Weights of a small GPT-style language model, trained from scratch on English Wikipedia.
Size: 11 layers, width 224, 4 heads of 64 (1 for keys and values), MLP 576 SwiGLU, vocabulary 2048.
Architecture: rotary positions, untied embeddings, capped logits.
Training: a variant of Adam for these matrices, 327M tokens, 4995 steps.
Each number is 500 + 50 x the weight over the matrix's rms, rounded and kept within 0 to 999. Layers, rows and columns count from 0. Numbers have three digits each.

# layer 6 attention output (transposed), 256x224, rms 0.0414, rows 18-63,82-127,146-191,210-255, columns 32-63
494461476510488516508498488548441475513466575489524433513487434484522493471569443546541520445503
582443476486541456505477501409529442510479451491547531419564503518533451580427470532502529495433
485463525496491487518439542437497510521464459569444493533511471485488463530518539521523486518494
493479516528461517408455456490514440474498500505553499554532483465478590425489484538517518491528
606395603440503468420460523489439506523465477512534541433532503446468494493376603559468504541456
508447447518462534568523505521583394493440504448453500455490405391601489455491568434561588395513
523558421496502517527506530523473394498520568494499422465446465518500495530476545499560460426474
473538566531484476556501488485483561543517519472422514419527538528578551527408539545437468542404
564522504501540589522488477493467478489508557520550484541521435424446541501495437554484566377554
412584423476545535424553530543513520577538504475455474482467471487501472499531443517465487547542
534540495504523501475505532422530503528553545547503534507552417550511363487492534513478491464487
541526463441543507417531580429552552499592515546534420523509594558406418462454509510483495496528
567539604488517450530528443404535522511507473549540530448499641564533423531361507515453524536530
444471505459490468528452508448377587510496471551384527492477551565412550481551533539521467525452
434538469509545466492456532570364578489486444483522471395522543516560703475597505513599444466522
399563511522462478514532468568564516459519418412467486402489538528507463449516531453480493537575
523514471566476481520489487528488468474479491457478523482513572463483511516456496496457497528478
492495498510488479460512485520508534529494529441510609470493486522475539485482529568554456454493
553498571447514529409494462476509536495520497540509606514468556420542567502424548468501473569430
480503478529469454527529513538549487461514512427495529442473514516552436530483471442517528460520
550531527534478507470498581448470506575500471546452444515553436496511447513520461509545481462507
444592463504463387551483529503508491489563459573460494484490570487492485473511486568494439441510
570521558570448456498521477547505459471503534494505469508521529517519521527414532493507584471483
479458546477503532516482556487525581484469483524519518550479447521496503540446544577518523487488
493417473478477483486551473511551515481504455475481439554542433514511496556511490535520528502514
584502563492499496446501593465525517474503483535507463520465487516525449538524469485457546504446
574447506487463503523478465462489440472465549466527587452483486547475515550440517469543524531508
396471541472533519573489496557587558485480499517508524471442526543563517500540555388509512475479
420557494500479536550521455504493476475506465488411475458524539546572492546591509474469540472494
507516539457563479407478540547451436523468511509587449514578433521483506540461450511499503506453
473503508516503502592513526534539554446489562512470508547568475487537488538559539520473506516498
580506562438517565465443529410593491580519492620523440561516475480520430512409570491479536445488
555486569473484525461434513453442517512510527529489489511463454489420514466490523490542522531409
506502499482550527403523522521529451520512453452515489474519426537483484568418505503546531440495
570459497543493516467517452555454471523482552579553426605495529450407567436479524539517508517510
531494544530471483503546522434497529486572501524411498473466626595478467555499482561433424505453
557548551447450477410456536514406485519538552585422503542437517535435572451486533515525533478516
440526492533499448543538567603523540460464548399536493445536526483594498430504458489460535480564
495490502502504489477491592538492568533513481482562467439508451553498452572500485341476522542568
513453438495540503450486571523493516501506423455494458512491410434528407511555451489501493469486
534513464530461498507504518540542460503523567482511545500520488486512492503557527554453510548481
515515483488524562533542436550458518489488553535509485573468537528406550566498502496474498464439
485545489483477456428425554477503523560519516517500503510535523549484563506500466553474500483550
502453483463486492466534520540492530509526511493545512446531516532496510518500440502531492496459
509472491576496514540508483518525526419488566461547505435456481480551507515543537459507517476455
422505444472516528525503514526548448500471465454467512558517467428557465493511492527533501475574
710441445455512567496390583457519363433516546520452583418509510502563599482513568458470535425454
467603412489417491499384347506523468458512538423514545662481588537458467583580495421617447542482
492544408476517607509483663563517547417440541491669488399489485620497470422422551507365560387532
547506639468467365601430538494464479475478520546497491571478460423546607508525494422503459492461
552537409466542495562463452459415471492530433503518521566562442654471590497613474526556547525500
391554561492506398423375474560420474577458511534471394551517527499451548501497422591445554575483
478481439504482614379472446566595615451550428437593509526493446527529489508527554440539556572501
558530492570490448478438461474477454459512421439509534491520508490555516595536486401469469499523
476473435363470490433517307456552501489393591438650475455510518495585450597502514393474486499481
470489565471433481612460604523555478509499655497492454605480609401594370608534500438474553468402
403461429465458574547469503533628435463523435581696644446531539468466527483512516491533526588499
482573431512512566452433545525487490597386582490567555521425463444636479510503467536390572498541
493513534457430511496459318546441466533513458489576556520552412483628533517573461385514569502507
491447483553565528479498581520578439408572627516560512516443570457593383546480455499461484418371
470444426394601621402530489440564450412572584483583455446416563462476400542501475388475464460427
541416546506570410481609556478516558557412645416403396476454571409517544561570550458429454392400
509490445448599506626651417526507441476484469555580562551540473538458431552542512514466558557531
595620563440529420599428670489456452417438516509425364571418595527541452560522431409650466371499
469481394582544591628479513519544447482498631444515470424514295597500410461592515577440505371501
454455464518557478509521517381448401514467495433446366505478486440450501490508429536442452508428
476524529420463445474566383507479480493503633534659545446465501519561500503429494399429542508485
416564489436500504423524432533528488509535512489531587537535562459608513611434499391478586527547
368498409479547550524422533521517487582405516450550426521458446613498505461582578674569439513590
521442499354506556528524417460477517459521486480478524405524520505451469464533511487514554474533
538432598403438455563468486545430507559396364566413483340487457552407520365477443488566458541551
494451509521495533537505362476446611562592529499522506566487476603437586472496406484456402497436
476508497440440568496500518592444488525545499584554500583593563468458452459392406390478449512399
498490456520464488485506453480432485499556376498454408638560449520490335550571426702486434492516
478595604497547473460459570510443722536469433535574533634538473516484604413377423532624429484475
572446442528471555530482461482565538460458515424489490464560437502616526498533556446517525532456
612551551442489521436487414474521527474499413483525582345481517482344513553424512457621424607581
357507486607483421438606375509443583520577332520406553441499503499583514422419599474611467443475
472560520641440541520402638494466446582595468522442410545589523490596590481623439533511563458599
432518540446464311497393299430459438499507490537472557502587628434448525529486489396468481477543
490459505577480415465588399460534447503616529485521630354574480487495467527472579355433531495568
545527524493491545558534405484560472545473570482598562498568561499561605449489488345509526485618
466428532574535597560531504460559594594477513391528322585482476492531413436490435556449490522486
637456462517524485444465402348444466468641495417488428664546550534492419711533549539433377471409
505395478483472566541472410469522487495515500501525552568528528492539462647520439530468443447494
413510524524567530421528574427481656413473565502442357504507536553463519426525478549461481559453
466535540563442457452512433543518567561541546482487447513470479430645638578412461530574445511499
486602442648479559426556462536518480480366487459478466514646518534630472471478512686495570585523
602427563503536566562601420549525416523491477521560583491472510417533441510460549442471424440443
558496511577548620436522549523460520504516445472546517484417489504479478465371414397484448456404
555494508466455515535515515529507456480508520476459563578482616347400550467464503448496486528617
483524485559456605464544414411444528464586435502552498421484588613299411375460496379518487468427
616491558404524505425419543495496510485469532568531481528534526525556600442409543425525558415471
474560461506537460489478492517443533522486464536547558548471471453476567523440520493545519524496
551481478449504560528435617524456524487434544540511450502525492514524513534468587490424559407463
469436503516480451530499517434437561528464476501496580567464511498577530536545552523523498496481
492488474443497460510404567548485551476555458530448518523529458505485507420498504429580598507505
564511544444488428511397483630453446455456500567520498548489512489502559486477508520551512531523
508542515428542402409471489467486491510530504552497559551457526459526511522451515501533565590523
542455446515518502501359532521474493466489413490526484540528517492487442490537439469430438520518
466522468385472523560429495453502581519499383507481591528479451531533495513496543495532498539423
438443509534468557528602563460577546511417603506581425542498472422641481495609526541463478465521
542519467411510515507496495422522458451462494544534621440501568439463503490429587451429517502497
455518468476517471462499481424511478543417576528534527494543576463609503540504456508445413544510
473457520542518483440532488555521479546481457449568481532520428498583518514562473405485495461585
439511515491515507490508538457520508484513534521537510516508497474524448527483468506493505492422
422512477476524509443513437496461510472525521490495550419523532512492494590506508519530440501431
477476501442491525490513462405510511555433599459517422482517559551480506431482565538516490381467
413491515541489412588480454492567511526511509584552496505552535461600459563521444556538531499490
529421460497513490526537493508515524452551537475456402523483500484493496450500454376465492456527
529452493524490532534490488580487518508496565451515499490492436470525481498526472537456507417524
489526471488462473496601490454490469485507533469505520443496496403498509534545432534460468499478
484500469537507463519534470518503503509573499539536393507481464492520509488513491461520486459477
525515447534502486479520480494515470519437484450512431501509510479493435458498473458458503513538
547512510457481520448465554492438425441559452526521512470475472519472526456472457495527451506485
462484459445418536512484457481458465482520494534468496476537518492582477575569516477502483570525
547435462479524578512437504517437471539469400419492498475499502501475453495493509497423472515559
556509535524465432517378479538472518523490575514468487467486516557535536521498470433490532519482
471446524464492486486504557529509484563530439468558564505519478437558536521445442549519503472514
541470557525548512482488479520501479520422498409507501551569471564565452517572501543460507506490
499552544484499549513448453484436515544458511543551493571506440482547542442492546542508495516545
428548442497480559527494453485525573566448493532482541522486440470570506538449532529406460524490
558503501466479459509420402477539487470475547474428537441467552455459502552516554463471500547523
396493480568489440523468421531523598517492494447494463531466437442553544542509590554498559506477
450492501508485542526463562603544605487547479510558475515556464466550541456530490498465495406539
480523503502487447527447419527459512532550529555427498503508497515422491479534515440497489525483
529533494569451421484492459445449452454626493520453422499489513508461481527542474410498536533509
552438534521464571562472453442443520496484581446499476466502473467540491509506545441526508493554
486438494593471506497523392409451513523529504492493496520488433530592461524466500543442477571463
572500515483428466538496540495493515510545466448473448482538535506418520461526486458560523494493
427516528465555542517508475464499602540489474547486568511515424423593403631480572535443514536507
445544509529453520519556577553464533475494549541507502454504525518488566483459480520480534477520
493493452527450514531619423479509485572568519430471557498510571436586487512500562535476427458512
537498525556508518469529393482521570550429462379536574525507515419537524566451526617499502552502
462460454546482526512561441484492486561520491543495492537529516474618501560531521431521475450455
536488442466541498403500527443465524537435442433450560440535529576527463555439526456486487534446
560455497499499489472565453453503472445491512485447557546521555459544500450584507487534487522510
497579470497499519493540509524534488423548476507514476499475541472313522465543485449552496518504
650481537419513495418403464479489509481388598484534540524542522460584624440430533468559513470474
504550482493512482426445487468416436538507429524495574562583500502510549563481529494473471531497
500536509424498498547476571518506585471369599528579513496492487451546489452499560465472489476556
456530500578486498529481462471391486530510452492510518549517560519408548553554428571518481534580
445540528452557573500537521598433594530517607458446471457543535525480427408539530395478496480500
567548491508506394500442515424413459454375445513540622504537565456503605512446496531549481533508
542522537566542477489460475535514558522499519523498633557550558468581594482473483453539568499529
530529502454550510495443521505511483463534493542424503558476488523503490473490519495447464520431
538512454412546419549473502476408486555415465462515636560520539479512506509458461605525397472498
383517419575536564508553517556529626528445599530581429511534509504677570566646510483525569421523
475524499445484502465508554466489495513489379535529545476547472520394459470483571539511498518405
551509470587470438569459440494544516465442550482503579479600563533516585413482501495553495564519
437442498579515559532590524618537519476523568494573332506501475505550427462509482460411531465521
434472499478467569447475532495537507515561478518564424484455482541536442573541446458518521495430
471514515500544546443517545576452464486514578451514481425463508541451565489557480431570492562472
469515490523504560517495465474566574493499506497544458471572478576593502461503568526496591427528
417539471529412496578555503525466471524600480516458454556490518441478468540570467511518478452502
489449531531533468452554525525519548517565567454560444468468434519538441505488456467480538478511
473506535521484557515542554585479611503455594482464524449517556505473448448457470492485583540519
525524452512478395472451519431528505497460441436490526451485468407531537508479511539568530466446
495507521528452439488535537448457516486532604565435387449407513454471445516525461466522418535550
492576469577553515556597503555486512498463470441465480525432519596496475500536536416440459463585
512563500399484500494470518474403405466537407537478504502489551504385517499476492538464414569494
475566472489483466443453573488472433450479531484411525486583487496478539487545515534543439522475
547460528471520537469501558524426468545470542393516487529473520488434447517472540493459440544503
537562535513485517503472555490436498525471625560559485460476577560501493474502477440471487500468
548481574497526504474535441492498484540529576420523573384501517467487496494434455490504491549459
441437549492484502487447464520540526482447582503534516523520405483537542444465485455531601458433
406538509531489524517458482494448555526491413585568519501475420544506542488592557531497526489555
564494448453528492481427453569553535525453623456485531387516423484541588486494465504489507484461
608495520437451476506452445427470441449432492477401547478410473344410532525471525540476496494455
381506436509527534574424483551521505551474501509545466498518541485536467536535501544478573501495
425536446483497519536468517622531546489591564517567468493512408500379609412523533398528536519477
437565489462480445548443567441421482570503474565418484526517534492486479528502569531451525457531
507466522556478529466449489513480430517522526485497368450513435511432405561501439437530527450426
525504449493522537477529465456545429503506589511471485462522478581508518527499469438487491495529
430508518524497568563507470575518510466554569516545480473520452539480473461551491490444520544494
587467528507426457507447591472431471502489557491494414554483489470528525473547444493505507470544
462421450490540539483506488551566587546545502449501479494536377407590516537516532519524623515477
536578519456461496459444613426485470562478511547550524373467511543435513473534456434475432534512
494513446587394437532552417495471401488563413454447492561494520432481488492514500566490477517537
455533538546542551502523452543541539514557567514531511480505533508542463514445501465430528522487
498478524520428558454545492541524435484607481508524410415520446437480452498559498433523499485504
564455505507558529484505482520560500494526536434558506479493490528502473508458480429494568490460
567476495541489475453464414449495468444445522429435602506504496395521567540513485535544513509487
530457448442437458476430561454499470535511440527483549529524507430480539553526509622540480501497
# layer 6 attention value, 64x224, rms 0.0336, rows 19-63, columns 32-63
447564415535511515536440475519423588431527461456451512590446511420518567478521483503514372513493
392533503535577515575548500531525518480526522516533460441629533526528562416519532431536500445581
503508508536549534489480510522404482542489587549429496504434533496472493527443449460564480518559
467547478518487537492578488445492557492503506525418480554472458503538572492560492501636557546568
456571622590445488496460470487430494534432488538483549422515532502481482427524395535465519546506
474432521490490530408438468545610487474485452432508540455495435542565495441513548508376397466530
471456550466437489443546506487536478423470451496512479529509462548524487551514535389550418537469
465387500386528532561524485500506513477441596600488478418530539457545470593431455603523376513493
538460532490551502532558525540451569468544518525616523464469507490564534477536435456446542460524
453513514483534472485542497468519517471452500436527519597515504541459534454495425530462482464529
520492433495478439441431513518526487563466468569474571518544457482506523509465443486498543499459
543514463478519590492487488605545488448514429482559492537433463510473537558456427594621488503492
488527523589488502495549499539557510451552496510543527552442577418549467542604420442525581429545
508467430516381524562429536516515474523532532523447422491534520544444452556486490479422469529549
482463398473421429402545465459494441545522555479562537517439494523440520579490471470465439411434
508527469537596477601478499534485541483518533455503410473487583598465490501516537578508459549610
543571530520533431604484515547406635440462529458435522518588526567476415497491446500433520419499
490535551573429550582476501512470443522470545429438382456496492548445497639535506484516401458564
517546582525496443477482553532503520512460576450560569567509481497511431474491562540565414524470
484532494484496392473487477525564594495472492499603475600544533562529501514491493414571481504564
501438436482499546511503482530601515471478487523472521613530490520512599494501607524588539554388
452493534480486572587486549561524554481489462460471533460456520508535461414562507595508472546487
448484483414585594514418479438537425477474505544403582493528460561428553516508457444468522521536
628499520543535649521519501536487519487595545532531513537507391546421500474456527480547559565527
568563576461482460520533472555419549539510498468490480510547544550443541470520451455412408476464
506619512510529531500438467553506570505498460407449444517530552476514470379444463455456465531556
502521559448454545536570522516493499449468499462532447501558516474435516501554476544448565519495
450536552415500460563445450549495512504511526469541530513473515552532540417538563506522493547438
534510463533545450465454472513517466410484547543447404577537511525528529578434539478543406483431
509463510566495398467475508386517479519476452518531432522528445535500559521438545404475518547436
438470421507589518552546468442475488453467530484508516556528529471467508460527570555483446533477
492598588535451496485578505489420466470414471418467508516547560529531513426513527489496486473550
439529449536445480490503485465424623448427554521546536514498603487446467449436490413536484523499
465375491576556484475468525487516432478406521456512505468484523498480500517473504525453414513504
502438469504447529488548466431584498517422501449502510490551456534558520435436522381559522484481
447533512565382547527522553526592498439438536505530467489480465496539432451494504425412528474467
564441487504456444430475516442466514490423523547494437492502530489438464558550479548463320517474
483483473527575399516476486520526440410546416496589500569435479482594482487508462532459511536585
518555647573510471436456524464470482577502561574464546457574516585467451532559466517440435480488
421439510440484434563518521491490534552491461473448415580429520487510456443451554475455493529481
513553560558529554442490532499574537495515510510436456568560444471509494477501546523500520503553
625576524524601479527485498565466474452526512546519455470452522494483436426505477483506560472538
521532544498534497399432522535522455482526524463579480541542457534554496451450466455489553458455
445483466419500461530450511504499447512449441450493551522479448421484570450418515478519433581506
446536469521487481444574497400499404440578451527626473426569528525490461437498542490475464516504
# layer 6 MLP gate, 576x224, rms 0.0477, rows 0-60, columns 32-63
479540534544460547473564541468371509524536535421445485468524411509521566616494535464452384558495
469503608550505420500558604454531519459541465527479610536598485644468427546496478421520509513519
526551572467606467516562700549458479480453504616475540432539540498390431414547461464504392436503
495452602495385483441467562542592473473557510519497535510495419448456464488461571489459435566486
551589533461521529542627476530492586528432490495487478533541568584408562535588495494478537480527
439476446502497570516573555554534500533596462399519401471614489487547386455428542481401525514454
385535538475469573418549456455499458517496519514548476536505466449536528499522552471548542522491
444551559465508526470535504441618547454509502442587548500638416524495483430503482487510518497466
373549492495495526528515549555430514479539526422496602648535495634462455495491501466489506532504
434520567440502513437498466653566476491412553519584510489466493476522465505499542474490458485524
466392486510486491473486495510619472510494539548437425491488474443494580550431471481548431555519
512490477486572397441508520634487524536502514572410405564452538545449420568407574484507485510574
500516525496499473568459501553514575537542535472460529514452464506471500491551477448510424475496
557528546429433510486586573504440574428540542461371434456546513562491449499446585478493534469514
558540548442510484645415535515519567479541516488423543486490507480463519607554567501475433548458
488489443466477479559494490594495532546586479486472482513522540497460574486467527488443632519464
472546453428506421410437562545472573546397454473477613573533478507473454575465512453516428500592
591437519435498484524507581510543443520517477507474476535516416551448498487479499438483493474566
489467522441545608462468479488425383435449538486460481449510509585423436426558549546477389494554
487479467584442428411529527529530543493376534524475549465612456527480577440549538430481511453487
399571566351473494476545480496460410475509530539623464576418424572448488503522543353442460436631
429453535457523538485528537472530527549495530433444544484556512499499521565466481490467547552458
424508544539507504525440532568583520477497480546431551487523532606449473584453470467475554489466
392434477581447475494512487513506451542546499463469530529515501505529499562474489501533470443540
474519462480472572512554470455508467468487531524504478498467576638560389349499502466582519448512
454478547479563484496504498473416492463546464520570551463472585481517524525530497487491490484529
467485446504519450552507501470540536456524460497513560516512489494468626482539499519440487594542
514472411506493602480454542565512513420472575374486397475456405523397447453532529578452460519580
523447552463422479479585539510626492496520456465514471538430494451419586488530529460466498529505
475509553450491481564533512433462570547492552567448546561445621493447529447395452493549554498468
561430441496457445469524451513525491469556486553518540551590587519525493553445481542483435474549
422548355468509538506567497504516511573459427454543526536472509526429503517415458380465552522337
568399494585558547484499476435417443498536576405579536427488508442451582427499478522540356561479
536493459505470527549458512570505423460527539505521572597494489562474442490522436532545505552457
457527602478559474453515507550549415438558483505614496507443545477450543464397500509564463551529
496530475484519481576479615566498479509421540471448485503486472526457429448420485566511498455476
459416527502460479452443528551555503362460427433470470414470540479478542582544655464479456504606
508477531562438460494463499598494561549450544460414517484535553514506529560504455518489516496548
574437540464456545401460575593461474359480541531562475542548536425478465501457549619475552489542
538500420543539504534562582582451469461505466529476505542482566440446475449410539446594510518429
568321540531512579608485489545474460575401503561564449468563518536529582444390385569440481503571
464520463539481523546579453498529525545431497585512506548491554485464459497508547517392572545557
438523517350434498436527500531515395517478553544436413432432421510447468524474557541519492637592
394547419542504487435485536516509449435478533415507589545517595599552502613490468465427572551531
396553497546536430470560488478579469572446520543552505494595561422545575505524524457410462477502
475507467514502443562497574451598508520515515489491495535511507601460520517551455530478490509482
481413562447503507536483466486478520419580468501515504489526486527458477492540450465409528491462
530490418535519439518575425527480443552529582599463514556543501533495462601589585510502576558472
491579512435519514513505556575443446523519567485520456454585524517455446525486426551479509494483
478496422415539484491547444558388497484534500645550550414518631529533513512559539427565480519453
488533466468603464502544526509457551480515604601474427613430612520532432526447620364426484515543
584458506566417520503411542534512426530484505554483455545563495556349560434489461552555496482518
514514537531589494553521465477566544543475535493438538406490564482515570528436481611473468467448
448466541410466457522509491577447481381477432532578499522502475503421446472435465511527460557437
488437508597480460492516475484511553473380553495488434444499482526409522469556516421521389458600
439471515491570473487419485514602562386473461440503557464537443470562515539559480530546497570498
498547516516502502478588509474515537459598498526531533539532634442444445504476472511480467523458
466541437499414540507603476550474542509485543511430460409514557545428453491475595462504537530475
462526568532488497504555463501507488506531555496451534491491558481551474438414502412444516626568
505495536491515406541467507588547422512533586492550499488589472465560556443476510434527488555526
492505548555467474473544491529596629476506563574431572518585504616415498462417658447465447588512
# layer 6 MLP up, 576x224, rms 0.0477, rows 0-60, columns 32-63
472464366476538445463477525520513546458482465469536561528413442597476462531434462517470596529496
592448490532442535570583543511376536544467628548562400493488536545562459414459565467517486569557
494487558537468481426562474422558479495596468526590440482553506418496523452607449443462506514544
610515497539541467467484463529607472542482468502449489489502516492467459470553519568443524564549
449514523464512455517518480427407396494505500434454397463447433456545451384444486535564494527541
481573547454470513525485501468457517507471493515508421545471407560514530552515430510510562540593
524553492445566490508484520506616484442493469573503517569510501471541464495487500527529448584487
528519488546510530558440455443496542470433487468571520480425450405492463500538554468519517598617
518452549469498498562416448516444448486494505528468584535444482452413499443570508361484435504458
467453512513521502525495506550554516519442497451487560468495513530531508432507518580442455537563
478531462518494511556493519535650544510455545442525561540536478500570474502539413464449500400479
418510493510535518427379457550554399539470502557440487524492441497480510413422514567371532504563
546444539560623467494444513500500496420447560557542479626549477524449465551492468442469504459433
481447471580538486454548413496505506432458509414443417402493439486586456553576370527491492524427
533531494408520490477585492493535470567509445442487452553425496502434456453581453510484448416474
452477439435476511546557535520489429557466488565468503455536390448515506558554509498516468520526
446550454601572510512544562494494444492441515606496441441535512532471489510525567441494518443549
498586581555459470519552420420472533521410489569422560469481570546478509438499448532461552568486
519436449467446448556498473433599460516492498537372562496374504512484372410543391419528468501583
575470552511534559492495517475436442516428478516406482504403509496508486489510411593479447565515
502531477571524467521430497566437462577453533555418484482448490472581467516536557419441562535477
481501517597406503540506497470526558499480547522510515481487502495481391558451489593471401486431
524442525493416434550557508507525382487470545487472495447519538538504460559549534508539440459513
504501514478479422466541517542538523445515461577463452556549531442485533565493499417549510576444
544431476522463527504524463536465563422563578513547540508463431564335426494461475474515417483518
533484470518588556427513518605560594458571464463508443416510494519524484495508445477548518456505
492508473577474601557492497514448484513487567460587485493513535520449486539603582555563497546465
523513522503401516508492526431459555498587502550490409417468361496410405421527482595494447499546
532480453513463529558540506472549425464449494467443482511448506522514541532495515610504416504510
494520560474447430459562554431553459525525527475456624475526536500575465511529520490505552482490
471466584498536480483515542482477464525470492581513432533530508371534461437408558539521532542521
469496509422435533525482526535589571489493548515502443510473533462595530463547470519411651393544
465426422659479481542624557450475439527439454497505468566454506488578537429473538482432544437521
491618419516497507589439411547535572529497551542468513581449519483501528501516526529489490447510
440403447522499633512449544498498594598560473548467562529432513510526549577491514576444323487484
532560428463484530495473438516518437518511507490508577436539436456517443497452493447514463595474
535525448395526527599545440494419511445466553481452449458454372495472638509490475553563382588488
533474495532465522574520443553588592521452463509438480553488466431495570424464492502439470516417
472564495490527603427508544473553438528511416556568382357606440432538489558525554550570536467533
532520427474468565583497495492543532548596496533489483561495505447439561494536520499497445542450
531527474502548545508497508504497481516413500568545549460582542462474480446444507502536517564501
622401526470475479494540554541497459499593559487477428566473545436573457493504473533514465450428
594531498459532544458552532462461523471471545502466523563460552475462502453511633600602510477575
529452616539465565465477481567613597580512480546469529610551479427486457447512557456460468529514
337561520452449538441502488453504566528545466542485523536465464550492614503474539431542550514479
493483492424500480499591512488527551545585533584386442548518444474483544542566404573507558506557
495511509616569562666523455456569562384509480418476484522479530504548465518561453591389487554538
476500499577522527563460464504489590447501516556475501499493480501488595550550461418615453499464
442506506423513497503590451528503465485530450510596413495589393445475587378479509425501511492584
457521559474440476595383453601506520501488580511505497471490535390487475534488537528418517524558
436532425465576485514487526546588550548530602594474520476563513542521510513564519430499528497411
507522557454444521465529508486539629447485464460534579430430455573593539437418568464512574557515
557522522543586510536543538538591464515488491483422518479470555517407516481421495421515466516474
529509447433518478591432498541651507516529438487500525596479498526525569482532518559447558527565
422472515506507496532476431443480589561554404464511497489551571565514517585473511503538443573555
639512382384433389476467549571498579481503389535470441498533451567519476601444595454452421560565
576486615604466510527517548485510410493547501404570497521455570544594533541473494471366483477510
484514435464485379552506544532551486510456527532512476431524542469474461408566459577548532545526
479534443429461564470504545514558548523463446519563500496505533574450492509571478533460499557543
476439491515524572515482472469548546460467512505452468557416504478447472351569455472560456461519
502450522406524512551506531454505544546537427463477417466416543540545391503429530489542503444541
# layer 6 MLP down (transposed), 576x224, rms 0.0477, rows 0-59, columns 32-63
445539450558508481480567468546553444471521565459554511559500527536509473437632499411507530460504
496539507475499508587483488561519394537569472579519396610542519474530445537394555495458489590469
552530579511527589567541532535497495424468407517519494483493608456507458446517558555454500519548
512509538549454483455554474532566562490435531658566531465548523477420535553500542499497537482470
514530494512479476515423571436530501492609505610457479490428463417622527478457530556522542471580
458580482466514479454538499552519446499535497566494490472532554530477381448504427475514547454427
505484466566545440518468494493526490513443477525468527550554532533393470441473489518527515510533
530424489478446534459401602507454417523451513455541527487446537504548443418374626475426424520517
499467564405509576491546537463446532484549456478553483555536554522446571502417431425491488535485
548466488398507447473529507534559523414463586469506413449507573470514440480485479432539517533493
424478515551484455505589469435519468476515593517528502493486541569419508543525547513492486526441
458599481463581487540503585451394423563442586584468508437505457424446523571493497470479504495434
583462429540534444553422440495470422493603478512579522513484319659480549416511449456484556558509
470529492493553615459515444412553456407403530385519485461478494515561490568578421480450448515454
510502469421492434432464488516563446524462491517467425527438451525435476538532532537490579488431
516475476461561464465492609430471490566483520444524599502441500546507534522563442531556471566511
572515525501528532447465505469514470536524508643446402511541458521500492493504509503502442428452
456490538482465520529511572488447507538475565515507458501419486468551491471478509553540483447473
423517522557546524553510556451496491463366539539529486479431568508526517436567540494442516528479
565548509392529464505425453510483419507517503544469542558554492544523529475472443497572550510401
471438514542417483607496541361601475642515511452511556508475543493486522457450513474471456463478
453496525621519545449538459460582526522506506480478485530435429471478468581470533477523541528463
485550493450469516516482468604531499503400507501505447394506447478593499552421451502485432563495
428414525481563540555571558485399504599579480457454497441533592556574479479461509466502441437578
412493501441505486485570464487491415455448471503538543474396531460503577526476557560485529462471
588475491462480525532411459468475501478467462447532556516442590446503548510529547596523547513506
535504543479568493455556547454491499383533521483474424474515497420462521505518428548545539500455
562440571487544522473515523514530461563523467447575497430561481479450515508504592546517496491370
504460424503538595556480449558451429557462463520636488521457513436511549468446376497494459525442
528542501448521404557453451548433575532544581481510555480529563537474513456496576462540523516523
485487487561378477513527575412542464507575538480460485407603588540523544475502415487467523505480
502573458437465547540498475509503520579455516469448454488482605610543438542552476543448515481489
577490507522498503483442520541425568487445391449436502515513575427507503399452559422511479543416
553546575580485512540500421475497530494567552459529574554476557492543548488519518505502444453476
520472451422474470474549489551454394515433555521513527580525515491475517561514465447515503655545
403529548491534480431582507597547420453439516506563527564539528478410493536533535463456565475483
412521500377559584495566482558520463399504528604369515523535584464530565538549528458539540463401
425566535450539480537476594505480446406471475506530411547507566473441514532519532465518473475475
556525540531522433517384438515511442366545452538544487543500412415480648512457548471548574481497
574520434536414531455467498525575489524431435510526538420458425580611506486510519416465481538457
532459608506474501465465508465496580468428576473528519414491478464437551516485573447479550524485
551473489570520428472520520474556508511452508471509580521532559445536479480503584473503626485547
480425523554575489505536500561505420510564511497483493578464468442518504517465543517556443577513
490473398586612531439504520441569591551436531579430534438518569594492551533446457485384544534486
468523540540484471474516558433527422449502451441545483459591543540472491516570558528510418537482
528506466520501542476488448544433505539462431485512414486516480508480522508436541603462537416497
404536601486590506494371460496552438496434488521389535473420434563535439461386606526524479539464
568434512452469507498494376412523541602570434483488509470501472490562629508596442530464528515539
372461576579479413457537452476535419511430560505471488532540470484475489499510571483605479421485
472613570414470417484499541476493517471599471530555441459515589542439530494452508475562462477498
568523456510525481448516463482484459524558435510514521686501459473471450540566589551551560497507
426576466481575464512495486621531514479499483437549544463538504447538519449499489487487552506369
427467553472499509509512555554488520488550457533436411570553354560417473384446547419509507481493
390511531480409545487464453505579547418474457422533522525566545528530452455590532462508477454451
574501563534486467451426457430443591355527547489470499409519549511590439445501486531479535410406
593478479412580448554524531450624644660510478597495489520524575525467588475460502484503495536561
527417587434554501521498482528530596509501552585523409492501484530555514502518459451540594551453
508491486440521558461444505482525557461483468521502414519441456478548470446424530513582473510548
494476522455409416457494474557556508419449574499520525466516530496428504473464476449450466495618
426523561442523500554569501536473492496530559442527564473540513421567492487589479501436477514496